Part of a small language model's weights.
Size: 10 layers, 6 heads of 64, vocabulary 16087.
Architecture: no biases in attention or MLP, embeddings untied during training.
Training: a variant of Muon for these matrices, 610M tokens, 12942 steps.
Each number is 128 + 24 x the weight over its row's rms, rounded and kept within 0 to 255. Layers, rows and columns count from 0. Numbers have three digits each. The size before them is the row's rms in percent of the matrix's.

# up: layer 4 MLP up, 768x384, rms 0.143, rows 346-391, columns 0-95
# down: layer 4 MLP down (transposed), 768x384, rms 0.0682, rows 346-391, columns 0-95
# gate: layer 4 MLP gate, 768x384, rms 0.138, rows 347-392, columns 0-95
up346 098:141124133156100183072123109170082146078129126138113140054137101055139137152145115179153132142116109111126119159108049140112159135125106157110097140162132164166146113122108081132104069130108141102167131115090116152160132148101133135147128106112146115118085124126131156095142169121143102156
down346 094:112141122159110089084114092084089112095145122092121121163154135111133124097170100138084115149158136138153134169106080087126109141166160181145133109110183116158139114098120114174083124133150100146103135120082112096101129125131116122172121102168150148120058129092125116142120116127090120150
gate347 097:103153124140120114127142116116121176152149143090085119123141158156104112106100161125190117116128170156164100141169107130171145120127119102089154115125136161165144131071165074140119156114123121131081087117121140143118133139146086148096104100103122126117118064084095136147128116151096140184
up347 096:095096094113129095132142158169097112106094110143150139141066095167162134104137128116132090114141124118140104151109115089155161094138069141164126135154145134126123139131114146153095145090166148124117132111150117133094083154115139161101130110104107145096140097146129140135137097094112173133
down347 099:122145122148084144178181129118108139168089110105149035135139104147115101143158108120116071159100092127153156112126118130119127138124108111121117137094115111120107125154098157119111094129146154133125132130118156096168108180119082134074151073118142165082199146149112129087142105112131145168
gate348 096:124104135131198112113102135107098149131147123076149117132145108148130187119099124139101103089165116127133157135169141105116142111091126119151146153153143154096132154081126092180129116130118182104149086091106092149149077093098126119062105096125111115145146086101145169127161147125165176095
up348 097:134120146115144114129145148151097132143081085129130121138123094171126146142156125138130140107154138119144100127092150154136148119141086160088171139100192121143130106155119132151134101146155096104116168100152109149113157126153117128171103136124154108186086159086128115106109162135097102136
down348 091:079152123116179126145118127136115133137150149119126128120133128148074089138122137144118125124107180174156132103131144172137118098118163159131140140126131103102080148133108109140095089092120127130123110143134134120153133113131106086142170117124067160117122102128103080115136140077164145124
gate349 098:115098172120103126150155090124126151113096113104146136138130093145117137106122136115137164153101110111134097133108141134156175133144147127168127156185136157144121074145112151130138128130113120098137106115085116111160134135134163116123114146136142116141111107128139078117145131129112108121
up349 100:106105148090144136176116151152129129126132130120123120104159114116145150114124097147133108116159167116176123116152081084124078121124118133142102129104135146149111154097118159115118177085134117157178119155139141120138190137131098109080149156170162160127109082120171165143150102135123143096
down349 093:091177128094083075098147130137106102113092124114083150154137146083140115164167164131153160107150146144125142139124135061200154132130135115147207139125093152110142131115096097115106123138129145124104157126106130129109146130144108109129117144064114095120163110152155159150146111096139145125
gate350 098:101114141079108155097140109134082179131121112124060184193124123141123161094113139130128138144123115118139105115121140135167152141108120117115111118142131097151093107116095115083069114134100140147148145111135120108166146105124122127126087117107152155105098158116118107140154142131129122100
up350 104:175157105189123110168123145098137097125097103150157062117125132140095103185112115097132147066145082185137152147157122111097133134115158111074174105095096107130124156104143131161130142101101132136187095130167187106113131156130134122138128128173098067159160116109144174097136114093158117153
down350 102:153166137152100106112119126109160112137151132113162108132113135127175133146164134101169093123152140164135148143149127119121130127144134116136117118164127124148157162116179127132155157105148123111117184168126128201078145120123136131124085126159176109147149131075103148114119136151092130102
gate351 099:114143105147117139128132105171106159132102150139142117161091125082124128160133147094133124121111142141140168141082142148076099155104120122170124157135175117129151099108106122140133069128095106126166143146132142126146096127109102139148151124136125130154162118161118151092161081155145155151
up351 102:112150102115142101150129151145119116190146168097109098175110157121149123136139105113113165156097170173127097160162136168129136122143138100144141091097121148125155121147054087119086132086122157094130113093109111159101123159144148125087086107107131150157139139132139114139094144132131108138
down351 104:132130118134147118119104137107158140108118148085155125165098087146149106121132117159138160166106176144138131100135155108118135135116161115142132139157082132157134087131160076131138156109162138100133094113099115132143126143160161129115120110144143159094110099165121112109132143134124102126
gate352 095:133197229139072000127093065103083125158046221090101125083134089134135134115118139144110151109130143142095146176136167129101153141112127155127111128086125130097167151160122146125067127108149138135129116110175131138132128123146148136104156142089121108119164115119150145140141115130146146075
up352 089:165115054100171186182137189182190080125244012161140101145104120132145121102147147094097127163149177154133079170130126173122117133158106141139134120167122117153096154125106146160126110128172131124127123138135161101150130130107129157115167113113105140131160105131114125140109123098126139135
down352 080:099142230176152000101088032086060121134013242040145142128159152115102132135094131126144140114160096114129140116133109110106157149125163124128140114107114126100120111143131100055116115132126121136107124131122127153126127154144093138136102130113123103130108133157132129138107125147112128132
gate353 099:120158161154127185165110114170128094166135130128115154104137168150144105084153117138137121086089123130096101152158093123151115152146108145133141102076132084123151095139153124142077084128125148177147154133163136121098096124139138122095156160145141145138102132121156139144159159133141124121
up353 094:143121142136150111118144168111127120121160134125175108135100136132135152112137160133143160107138147172075138099110148163100145079143125108156115109130114129139153143173141135130182175148124116125124143135118149127146135118125189049125123179126136096108141136124129117125114111097195111150
down353 101:116147106130117142130109133131106105129126107153118136121166099157163123139108048126097111151117126103099151123149122141122136119134151133181105148159117124087126112092134138083155173159128130157141182163072110148123115114126176138147134146121137131091126119129118064091147117161118128160
gate354 108:119165119103113095043169145147104084123093131149108189099148105116115190123128150095162133132135124146110139158151135106138140120127168131169150115124150144094130110113129156113133168183130138133115125083125101109129154124105124148102134117133106121111119120145153082089084136146158138106
up354 110:127121125137133130130112178099094151117137096102148155089158121091156133140168124109163150109146109155145160177125157113176110159154143132094177119128147152131106128146118111151087128151091153144102108112123108099130168130140057165164167125158127138091098123101134139119133099165129129136
down354 117:109112140152130166132076161132101151169156107156132190072163121059119111107151148155143157141102139152139151146093158062132125111125141131103136175146163140139136118130113129160131124097163171180101098117126089119140156116152140167133141127145118123136110121114107140112139101153120138129
gate355 109:151109067044129255095148155109200167122148052247142101144137124131145121129141196123205131119108136133161099128131135128161123148152097121120132125163088125163133105102162106132134086140141127088146128138104111158131147091133115114129145114127134129118161132140130139122153124145143114154
up355 111:160116163159153095124028130126184065132108090128160112126136107120120140135145162120169166126121124153162136119185162124149135150130150102137100116134088092139155101113148130146133120125146086092134162133109108142119126074098120117134153134121126149136152148111148186145156129134165101144
down355 084:180144036046136238107173180156168118161167056226139114151133119107124173150174100120162139164122135180121122153128083139143133152159105137109151119144124119173121115123151152118144100131126122145136138117107117105141154121124155067144147105128142143145118122104148123116123115107145111119
gate356 101:143124157160131122153098132137140154148139107142114123094170108132140161124124120104125098099100140150128150158110127113121122098158125153131114152112132141077134165154137152100128122115153107130156128107128142106135136096106135137141107110153144078140117118109095149110133158129126174154
up356 092:103163111168135110144120149118129129156160127128114194125170130123110090140125131137118102149116136162186129113168116123157119157169164121132108125097171160083088160145140125108161140108144101073104143112131138123154135120145128087098119134125070142115080082101111128142120130137144132123
down356 089:128120094134119088102137164085134140126096093144124124155165130146158137098093146185132113149119111140125137098126154141124129166122145126151131117103148124146125114111135087086168131119089123162137140118121098106161178162156167161139156085157127118123134164159097139103119132093189152123
gate357 094:096116072113102136147169089113125133105117132105117124113142114148136102145135146136117139143180126106143113151097156164123160128128118174135142106142119115182137095142155121101117116165118112135129126132135136162126131137159149159118130099070090089111143088149119140108107112124127126112
up357 097:136106136160190141104145166124099118106129158151195167142090162114072140124135125098136088153159152167163122145179151135156108096133123101085108122131106138086137159139134146136108144136114154111121153149119121152099161098117137138121119136138115169132122121143154140153153147110134152113
down357 098:111145079148087113125135104132145086101110158120126113149128083092120137134150113153080095147110100119120119104108168090117154143127156132127118104120109142140108141108136122145098134123143063180099169175129100156136132150096134101051081086103131126143145101120142148126156151134118122141
gate358 100:173152128157107153141127133123108155131127149163074122078111106112114137183103132107122106126105117116096153145069163142120122108125148097140119113111145112138117097154155106140092096071134111134126146137110200152101120089163157132143141136135092146131148109106135098110150134125130110101
up358 103:144123090098138148122114057083141155134112126138163108092136103139118147112135121171132129108131105125138138127156148102152152109122174129162117166090142181147122107117161098112079105118121146115137110100156152130105093115117134113129122128121129132114146140120152121093137116135117116097
down358 101:134124087136137101140084107079095163151112128127127095104091129154137125102110137114105078170131112114128123190143157123103104121125144088121119127113113122156116122155109160120106102132072115124120123109131111139091121135123096076100140111145127148143169142138160120098155131140091136145
gate359 103:156165140092155103120126121172131119148151078150111158105139124167116119130162112178120128106154100122193169162080100164147135110120095116173144100115180117116149133123159112092123170136168166112115129103154090143184116130129100159136151137168130124096145170114160126114123135154119117120
up359 098:142128114095161129185136166139122142101071106123108123146109142108136109098161167149151127128145124090116092151113131137145127125105131121164155127119146130135156113114101151166124145092114131138149140138108153125102147125113128142151131132152118117129134127182139161089121131140087121108
down359 104:144135124116159113143115152139129075136149129074106126112103119111144147152158118092128114173086159117177103130128106107140149129132105116146191169132078089075143162103137114148093147153145150114118141099144126127160113170135101064136128160145151115114126152148147135072122126160131146129
gate360 099:141119092149148124107127133081140180128093174104157123124160109122099116124144164142131128133134147097073133177164153109127100074091155064133135120128146094131092139113140140148106114115133119127139104131115130071115082095108107115149129102116102151141116136102087116094118153134128089183
up360 095:139094137121113132077133116111142112149145133136180119161159131163114091139134108110107140103122126194096126145131117152104150139082124117117136104116104138086123119145152156145111072114131123140118137105157146122157155165120145125167142091071150111144112126185114128103147124099140144175
down360 098:139158095169148127125176126144164157144127091141132132123136095114112119132106097107151092098108105151130177122097142121107110144144118142191081104132141087091093141131105138097146143133189094109110105065143112063111130125142104116146139116115125117137113108154131138166141111147131109142
gate361 098:095122207137143131141127165161136136116146084159119099127129149121140133128126163147188137125119134146186085091126168129075137161136132127138100126128108134140155113108123130102153141138140108100115130145123152114111146134128143131115112113081157165196091088080131107151090146135078120101
up361 097:104110135069147128113132126089091123135117139094149125125117104117105151126101119089129142097136108143151134135130140113140104151135149134139138126140160129120101145140114103148181085125103147142093139123128114065170141153132148113172148152137138114136135139094149150095081133118204169110
down361 089:100145157166117111173091125112145129106128139102175128141155203105118115115122148145146139133145116118155098158135132099129092118131117121139096177151169161123183109129127158145179163131192099089135111089120130159105106141140061129129120156086120103121129157128155106122123110138124147114
gate362 106:118146148109120122142111122148130113140157150107092164158071145105098127161140144150130167090112109117137100140112128135137091154143174165103097141131068120097162115132136133115129107127133152119125134128120135130106106143136123129158122117135115118090082194103123140152148128107158122125
up362 100:133120149130094159139083116108185112115140145140143119128177087053164151111144124121080137115126153112158110095100130140066164136141132103163156084136157123098129120154140109150147098097152126153144127129150117152141161144185157134120104111140160117129131113147155147131132099167151126127
down362 106:095130124138130117114126150144143175115147117149177139142121111129158133130135165108208097137135149172168163162167113138118125136119128116149122128150166108128155113154105112100167160076118126129121166079123136163174124129089122122105126103107149134114138103156152120094095093167140128126
gate363 100:160131105143107182117140120126084120138118126092157132125145066123132139145138155132141111123165100137157097099138129118142116158141136128104130113121178084145127086131113130089128134101147119162133153128168114136122122121148084115116152152053082158135132107124094099147166101140129116130
up363 099:137130115185069114146129142097128124116138111171117122099134128142141127164123130145087127086139117140111100139141150136145110112123132153131133104148124120111125124105104143071141179154162151071191093158126130107137128117138121105152201156104115128117170170106125114114097114140108123089
down363 099:153118178117142123170125150134159087100144132165097129151097177137152129115103121132121126142097069117170148182128105134126095114115127132139126163140105136126151111149105114137149126130120133094149124148159114118094137121128123165152093147143145098120140161112131136105106090109136123118
gate364 094:092131114115102071109146147145100094104111135122131129108140136162117173076119166137144156175114178158128161154142161148138104109139126158124130145114142110148118134142115123148148134145169143086195045136124115153144102130093134129145121134113134108135156113178131191135126133136100123086
up364 092:110118134134179152156159100107142157126161138110086136099091110127072125109121184098118107104122140144119142179129102112106131132162126158113137127133109173117134139107089139096112111104128120165124129121098143119177166082161155143110153126175110105107086114160143119154141180129117120145
down364 092:135128130114110056097106121092134068087116127113161123150111101135141159144093148151118105181122133119126156154151132138105143119164107118117106123151130131111107116160104135122134116112139078148147129159111166141106117111113109114126093101108120151134097116140167142136158162110144128171
gate365 099:199128109158151141200132128160112138113156137128161104132132095157135155094144117167154162113126161112128166095161137131140131161135099198119102123127157135121090133094126125097152100111154141127146132113130145126132092150181129102108101116153117108147163122109106116103129110148150147170
up365 099:104144133085111140086139127097121144152179125173097135065155148130115125160126138116105130139102124118120203161142103153145101141127170159132113166099144095140138150190166129145123182131112111101140104148109091140112138143151133167118129173104118119132086125150132182143163115121149152104
down365 099:145092139144153114154072117131122124100107082112136103120127129119147127183127160105111145123131143128139053120148111129122168119155109130136162145143134080131144171111164115168130141139128099128109169167156163127124115112116147143090138128152105128132137119127126159105121078126148123144
gate366 098:116077165116155138086146137156090146137131139115141119134116116146116146136145094110122128164118142087154123102115122110099137113134148147154109150136100166128134121113116103130092111124100155113110125108120131160104110114170139126154098131133113153149152072141139124139119108138141152111
up366 099:124118115188120136136111090110105120145099089166150119155146111149151108133123128149136134153107130126111134132131116156187111097100094153105113123161131142129135096144167115148078118149097141152134124122134172129129177172129082143160126120107130154102161115138123136108132156118163123117
down366 096:118107159120133120111166133129153122097094118088169105120123131122117055109088115168143141143130156152114109150150082126180157102136116109121148108105122109170110113107156130117092164125150104121145129139107091126118149100134080150148075113097112134148141122110134117108110133112123099111
gate367 104:140142114110110121105151105114114159180171130143105165097131092155132125154136153156126130179126136126104097125143134120142141114117103116127176134131129118130151106152097162101080126107155129148162069132106128141100173147169116153119115119132139126180114144129125139142143163161137147132
up367 095:120099182138185138157114150145152145096158109088098107138100144160084177094112117123112165093156154149152168137127151097100091105090161152100102128145137125114133110132111125179167181099108139182112168154144142110123112098111132121146141126156141146141136137122112087103095126130155129124
down367 104:149105185133116114158118107113115106152143120090132092132168118108146172138113129123144109162154131143106096141142179157156161119107153116147131155106129116116092116124113142088144147148105129095101167124103144075151130118093155155163144118151123132099132148143132116101124141150120174130
gate368 094:097148113157132142139105129115102159152122130125126141142134150143061139080115160128127163115159151142109175161174136122133114151100119089157159145073142094130174132106144127111115133072053132131166140118146096147107105120139110124104122114166170139122166109137120072140128153122128107147
up368 096:094143118096141151153103129113114153134119133117133155104148135135144107132147135128131114156139157134138178129139165106158150158118152150136140153122163110121117148180140158159157122097109125160125101130131110133085146136101124149121169134116088105133151119093132120124125114145115115142
down368 095:129129107162125106123119110112114104126105166110136153085075128096100117155097121085147120124134118114164107108113121091087139079094174108133141134120098098131119137124164094119114132085154134144151111140119119143121145103144159111159134143137112123146157120113125098130109146110082159120
gate369 101:117151130153148118114120107121114140130132137076164100120114130154131129157097152105136122112131129161122123120114129124123098110102185118102129116119163136120182108100154122153123130099126101122184176099148135163170131135102157125146111132148135147138113150076145114151141140101149115123
up369 101:129136096131085109085124133131139089171125123076145111132104112154131085151162119122078157094149111114135110143122137137112143169154142084121151131133137172104190103099123114126096110123128112109114089052172116116117146129148080128166101086121107114183144184075131105102140104167097131108
down369 101:129111113116126122156110096091158120143107139130178090131160102111095121115115121150168153109083157106143128148109141116177118103167101123134104104144157131112129103152127139094150168070102100156112131107134161135134144118105159123168166106144176172135118159188147152162118123083143114137
gate370 099:156138134119110116104141089107109143162166118117101115129098156099124089147117092144110131102157139191111123140157142129092138121141094173083137122119128123129112067099106179074129111125134145115104100136160144138081125114189126168140140179138157120137140155121109131123122176141112117142
up370 106:115129098171115154149148123113124183123109114136175128107153102136170150138123069118173163141145090111133126142127092144117120123141169144131134100117089170133148122146126049158105132124132108142096073100150151144158133118115094104072139125141122129093176100158146107118131104154128100171
down370 103:165150101145127128130122173136115112099148134129152159130138169112165171126105101133106126132112100087077134133143125165202109153126131123111142120127120125100139110152131090162091138142137192135144100132160133156123106123093131196113161103151127112144145125144125090123128116116181092139
gate371 112:162134113143193138157129118115115137104078112083081173125133130123125148125131144082154120111154147133137160161119126138112179148114147132153125134140122116102139153140152173164074156186139120130125130112149186149080160160117092132118138169107131154121105112048142145171090142122087155122
up371 112:086117111123128052111130153157112099114183132172150144107121098146112091153142140087145128122154110105118104098144153116131136170152099162072103165101130160139100111115160113123099108132114106139137098135128124107155139150134132079127124117180106143120110136142107134095124149106157116121
down371 106:130071131095168201158120128130108162142116171166148158125156127144131099095136147122119135145142139066132112102136161165111123160153092152121164112115187143113134133141137089097113132102086112157146142150068119126120118122115143102135136140199140145129135123168134116098172132165135124122
gate372 102:130119141138158171116085137102092117121107150125112146128108178171092130125141130135110098132135127108115131141119130157133097143187120131123112129121084108128155102116146132138153109131136137112112133086122156144125093138093123136145116132139073140153141127119125121101164116155139143105
up372 097:105118138090148101098166144133123119143115126176120130127110097089102118095089096122115094091136112179144163125086161142113123118114142124179152136078151159123125081137157170151091071109104145093118125096101099120157102106157096060127178117153161112133138129111106148136108102111148141139
down372 104:102113088151131149129126096160150151150157158146080138101127091070085140125107126144111129135130143149117111154147120120133114123137121116157129173118189130118113080139116163138135087120127166156131127123108088115101119123153086117131136139141188117145130148111160135152112140095166059167
gate373 110:173125132087164141101164127145149104133127109083106120126118100151099166138140155075144164126101106128125141137128120120132128169100120089142114145146130146103100120090121127082124130106088146115152125098147135131102102141125129133125112132167126089160153096096119108119121129096132145142
up373 113:106163178079134113126124126110139133149121060148081176139137123126143120160103169096137108090103126125132095155068139146087175155155116130160152114140097100134097120137140156148125148153127116126108140129105184114107110129116125115075139132122100102115127121107111148140102148138121109100
down373 100:140132117180112186103065123133127105130093107094095154090133118110163158159099171102129163078095081125104093121087082079138132100129110127127141123174119120129064109129119146136154110149138117142112123116121135127116125159124141148128119151137101091141125125082148113161136151093112176131
gate374 103:144127163130155164095117124141112105125089117122110111117109172084089158087124130104139104136102102123127155161111121129143176146151138127148156137127111131119113113152159112132091129140125154151138128119107145155134144083114135130157127107109124124065124131106113134108110123136148109089
up374 110:137155099139136087149136119141128119162104144168113149097118095097095137105107118117126095126134094139128149136116127148130112135110124111125127115141109117124126163141144139118117127109098162103101113131104153117143150145141129096134175134098161134102126138140120084135115094124136118122
down374 101:113122155134093144119130146148114105138131125129121125192116156109124138107093073131095157134147131104130124090153164119099107121140097112160094143133100127131128108157118127139139120135129137111115146101100100160131158127148105069147156124117113124143161183126132089103150103118146142150
gate375 107:159145124149094194127106154123127122153107136112074102107111080123084167142143158087168138078152119119144153151067149133126101187136178124105137118174163132147131090167132201115116139083141124089105149090155102113132119152090126138135138110162150137120086133116153112134094109132111126162
up375 105:155118121128105154099138144130148093097126125095159095130160101173132105123089150098102137116129117134117112138181110109111160102150139142099112150167118147142123138131114154140105115132147104114123129128116104123128087148146104128123125135180153128130113120122097144146134112129128096147
down375 105:133110172144072125102135128181132081104151111127168130110135140139127134149110140126181137113148149106087149160144083119100096086145140154099103131120080123115124119153154160146172146159162061110141095117104140125110108096136160104142140136078139103138137139158128099135130109142127136155
gate376 093:127127138128151160092101131123113146133142112109118126123134151123049124099120111105166144133115140094117140149131123105147127149169127122112141108107135144140131114092176124139131141122173079155176110162128131090125111141137105123142158119134112110130082104142102162111150133154128100170
up376 102:124139120098139148155099139140127100126123107143122175139125092112134097150168161160105127108156120097102124100110121146126114170136125153119153162103109088140135146113153124114117107090121152114118159154114121131188133127088123172147133118108106138164131167072149139145161114092102116112
down376 096:139173097147116107127135122122148136123155173143160156148158141121154170127121138111137081157100117152121102114099104122152124125097147112144085137148139110168132105161104156086121113142085115167134153148105127124160137141097097101156107175104123145118125072093121125115104150139155148125
gate377 111:127085109129101148109148102137083144141150104063113118087143070134111180130124117138122115156081128141161185134109139097141146108150160142107124140101117127084128118133136163160090120090124164146096112132107126124107175130089082134161150133174179166119159146128117112149136135164094113135
up377 107:124133092131094113161139131137134138143120139129131065127108141100095104112123127106115130107146121129076111135153145138147145137115131127131123104109109118096129119112152124139133150081135081075139095150145110173123160123118134146124093142122134101093107165112146103089111124151097092176
down377 103:131172144114105134147132108145106100157144119161116143152111145123114083108128158086124123137138173093075121136139099113146147135077132147117127114174102131102112124127135092103153129124150145128149152133152164156178133100126138148147132115124125133133159113141135152136162145109139103107
gate378 096:149120117092131123166128103147116130123117147140107164117143143139126132145108120114111122163128151143155159117130143108132096117119148162120133108121119161102183134125112136168092132137144123130145133099137127134146124118114095116159135132112072099082131148126166112121175112132122108131
up378 095:157158097174142124098148156123155112110144159137113157134133138139139155102163098122152115138099124128095115105181103154148092155114107090107092101122138095137123104107144084149151124172156138135129127152164126161123134165174120130124128146127096140138104070136122111155159148116130163129
down378 097:118130096169089137156145118102155117156120141113097086147080138083141117125119117141141120161152118108072110170146156128121148110136100121123135138116124112119131155146085143150110115088126114147138151112078152109150136187102116065114151145116130145156100124153119129178163117123162151116
gate379 105:152162130139115152145125144094130141087104119125121109114111106148132158138122110100126149130116122128158112168100115070122127094172152098120148137123159144158104144119118135111149126155091134094126118137120145094154131124160151081128129126140111163091112141082120181139098133114161121111
up379 098:141097111138100105177137115122083130149134164139105119108134118166162120128141138130119119131126164125136144145103103143113145113125128126147126197074139114159114082121082097153137114138095133130182091085133123084099089148107106152128111160146106114155086124104153146152110125124084153111
down379 106:165129123136156128115124168118122148113145154093181129110182161097120113123135127173165147163120149122130138106140113144151145120153170135104147158096111116131109078044186136129140133109104127076114129099115136133153122117125139099143124123147151102131140086162127167164085129131124131109
gate380 091:119111127140081113146146104125140108121126132127113143152094127147172131138092125164121139120066096159133086125141206084157143132109112122096117139122130135112155142122155132118135127101160121152105106103118159134155144118111149097098142151123128097127120127117169135126156134094141124111
up380 095:122129120134125145146133155146116137112128151187088101105129131136114143115136109103091139130165111110101118135126073106099123166089150120106144111140152137171115163162092148108090108123147179145162130127147121138095104132094116136153131143144135101125123099155113162110134126132117102156
down380 093:129156107172100099123143143123144147131088101128191137141106143165151130134147120108174108142074122126092125125129157139129107114146132150138105137129178189096122128112167144154128126131124140106140092093147140119117099141132120135116114116182144117138159153113084126128114152162142125177
gate381 098:130126119102153108081121120130124091149143163152153137155111131171116137064167161109107143149117151118155163154142095084171097112100153091134106113132113134152122130143152122144112176119132112147108114168134111107138118142136133107143120069133129126157127126106144142111129129146160158187
up381 104:083161118113173190115135130114100157132113123110172101145103168152123120101154121131140132152162126139130141123131142119107110105101145108161076161106066136092162108118108156118141146128141179147108082101131167120115099135140135109136146122145142082141123125122127102134107093145135123116
down381 097:118100111118190194167116140118069165133077189117133134155133139097122161134102045079131153124143120134104149088092114093087138107148113147117093130091098115092127159103111122121110130149158172128148120092130132091123138078105118143161118101124138113134141134135086151113088133153169120122
gate382 096:095124146106116106125177139123122129141115133109122118119127148127156136163148145157135139141131155131121124142174132144144091141108084116122148098098142083113149144120147114100141145144125117176091126101139121142099088165141119123119135167132149112084085114132161107108141173118150112151
up382 096:146097104103116117131134123141112098117122124186130129106121119141093092159124111171127104118107111113130145129113106093118151090173155122128148123133118089140124119151110113145106161126122153107140156083123117109144118103136167113171071169114089141129154137138115117093119130114102107100
down382 101:077105134139089139153174117145115117141131118170137119145149096129121115123155071147117162134108110146154142166149098124089141097131126138139132126144151124086107143155131110149109153156173109124121162120160137078114122112146127086133131159124128119161114116090119101128105128127137144099
gate383 096:126168115115103100107075081110150104157104080147095117105149104108161079124141064106114130103171133130138114152167143126144100143157161118133081119110171107136145162153094132119126120081094129163112085135117175097129174122109098122150120140103121136147128122115176147120134140127137138115
up383 096:152115114117125099118149143115139105104136119148169080126125158112159110148114170149141100119137126116108127112099120133111164097154156157168133120182108140123112119120166189183118121134128157120138143114112127128157125103110149113186166091099139132146143112151131080129078156100153145153
down383 097:116149098121114110135132137123108120111132141121192128148078147150113157125108111118140139115112127102123142139109119100132146164097144132122130122141113105082170121108204097121116122143129120126121120119137106123102137132133181145122088121130126155097176171157080115148114137103136107149
gate384 099:129171162070134182110133109110077153095127136107104106149133136187151126172131122119142129147149126121066084103140092111156120126094106156080151154099112136098116104076106096150134155130097121129135129146113186131106141110160085139091133128080123127094129144109128159161143147133139143109
up384 091:113138113106127204146124107095106169073118133067116135148106109146086130128100135119143086150147174103126118104113146156180087125140100159131109100110099123161156109132138118131113130142152174098124188131123128105097132138147112137073134132138120132152120154123109137160131131151134149161
down384 119:120124131138102135118116133126147109122098145137134122097072116146123101175132133124163111111116148136120129123130144098143170169103113143111087129157107133179114139125098111105095114079128136161142117167137175128136136148121096132072127111127155108146181144141137172150097113123137119136
gate385 098:155136134066164120123094133138122156090095124082123142162135141174154109158124131083143078093125137138101182148120135102150140161139102119141155106110106157118119142079148175095148165127144134143142126158096141118112109106185096138063135126175108121149149105123099107144137178133092137138
up385 096:154146145125127148144106116099128140113120105149115134088154098167084116131099147160159097115129112101138110132112133138118091098182140128136137118109119187096078169105128115116110115102128105070127131094072116102099147145139156138115113098166115176123122133100128142123169147105178117174
down385 092:128128174128121125100110176167123130145135085150155094158121139136146126117125182092111142199112133119135139157166159156079140116089082172140153088141165134086140148114129162135138140131104149145114089161145158117187075120143135135117109133124141128165147106135125082128169153120139097146
gate386 101:160109129151163159116153096137140130151100128146153138148121111152105117104129138127141145114153136106108183154105111072118107081120164073135104154118154082157115113147160092132120127153152168086157155117133148135147109079135122152103111160135130096123128059136136135147147092150132123161
up386 099:108125107113099129103051147116111103125150111134134082142115120113147119124128122146140122128114094121130090127094129181162160136129143117165139111125172168127101126103097191100151155124113152134100149159120104134152132138098116140104099123117135133111069158115143125127102149131147131096
down386 108:126072109084155123121159123111134128128151141093109129091109122097117162132111108117133130143110132162099090123138141188157135140103106115125136098137169171107113141131129182120126133098112143123128114118090115156189188133129132160130104165101132135159101123127085103084112100113111170146
gate387 102:121173122135099136107140128095099131136117147159156133132157163117141101122111116139125136143144135135152138094110116068153109150153102098120117141109101160137178152113110128074130121104105146122117169118157087140145185089118157094151153098130111108099148127110155141154087130108098124099
up387 112:132167112116169153114063116139110067123096152166125103134142127157156127116125095140155153158145151119114109152132129145113132145149141143083123107163110198164126126081102135134114097159120160086106153127139139177145137101107100139130117099145104123145114094150140155125124147122141089103
down387 110:124138088126125118121104133100181112125117125124134155130108129116136143134128099150158113143145145120112141094121125119111113158156109106125103126170127165122148189103097184138070129146112160125128149142152106158146111091083168150139143104117089150124127097144144123157090126097093098070
gate388 095:108105084114153152139134119160175138104169159168147140114105088121142096087079131168102117105104120111118122114122131109115127160133146133076119144158125123146116132113132170116096101085144091101137130109159104157085098149145115105167135159145112150183084157102127141153164113134156129182
up388 099:071126117121125133154158164150147089108146108154168142099111135081124148150166145065160138130121133146124120119133140150134119155168167141134154097127083136126134134112130115116135101142096103124151165106143121094122117099143127109184141144111132059139149117109125148136079134135148114115
down388 089:174161138119097138115113117175105147130112090162121103130121116152114152152130128134157140140118129101087098132113099137145164178116155157154155103118170089133071139110147125156110151066098116155138178152097120139154144154138158098138140109144140137133203144154148121078077124118095127091
gate389 100:143101123097135149163125118112130164117168126097135102146072155101124152109124144126135109078135111103157162138137111191152142149092125144123061098113155124098119104115164106122132135109111138093155126147141151151099133056137101142083102152130085125096087134126122129166126170132146111107
up389 103:152142123135144098130132143159162128097084139130095137081184143111115133149129160123102149116089148162121109153143128135134128120103139140123108146141125152150098140123154113117139136116125107111100137154110131126138132151142092090128101111168116126120157097121134105114102089148093139107
down389 093:158147118096100148133108131111107173123126139144122118117133153129103118129122140109127100103129149124111129170112112083101148135123141151196119130123117107117144122161141159129146148108131143090133161132127111147109162134141131111148136099109094117135148125128108097159089096162161130131
gate390 101:099122112094147104130179109154102151100141133109094141105163175103159147151145167156108156152141141165181185081117150089136122100123097120144138149135134092141116118120125140165142122102119109143144128101169116132117124150150118102156156114129102124112110107156095125121154138176146125119
up390 107:127131123124124104127137142115103083106154153150082142141173103128135151172149106126124161113111147110143158094126120110107117123140132088101151175163127086152146117126143118175150123205109118164133110120105129145102123132119117158131108155120147122109121123118075125141129129169108112176
down390 104:138134120118105135141128139145102131149159105125079178140121111163116138162173139114174178157150141161116128093118100111148115152077106126136110128126122117117146094123134129129111125122139116124122088119127092127109142129128136161102124146135135138126118145168108121116102123146106123149
gate391 096:121142138133148149144123134096128118126112129139129149138110139126104142095094139144142096147105185126099141147184113117129120133151152123143094105148154147103134128136140059107153114145109092166145143182126106119167152122132115140164151077114147092147157130109119121146114087125122098168
up391 096:153162153105118149138098167148138110144135136102139135173129105137094149118190122118119106092148073103184151136120184155136127129142091124159121113135113131125117159141135142153083157124121137111101132131143099105147127128162151110119116137113139137149114108140099147084151107152133132144
down391 096:136144135129093141110107115118145120110110152108132117209092087122144146092112107130127129087115115169150163147126144136130119101149115149156119102121104141113118116123119145122154159152170101069144145145123118156143092142130108125133088120117132142170125142134164134144163088143144116143
gate392 103:123139122163100075118147175113098155108104127120131132124068095107126122097136190114097104087126145174089140145111113172156152092105111137109159161125106076146143107093109140130161111128117114125128105089152123148079142124132148153117112113128135127106100172119104142132151138147100146144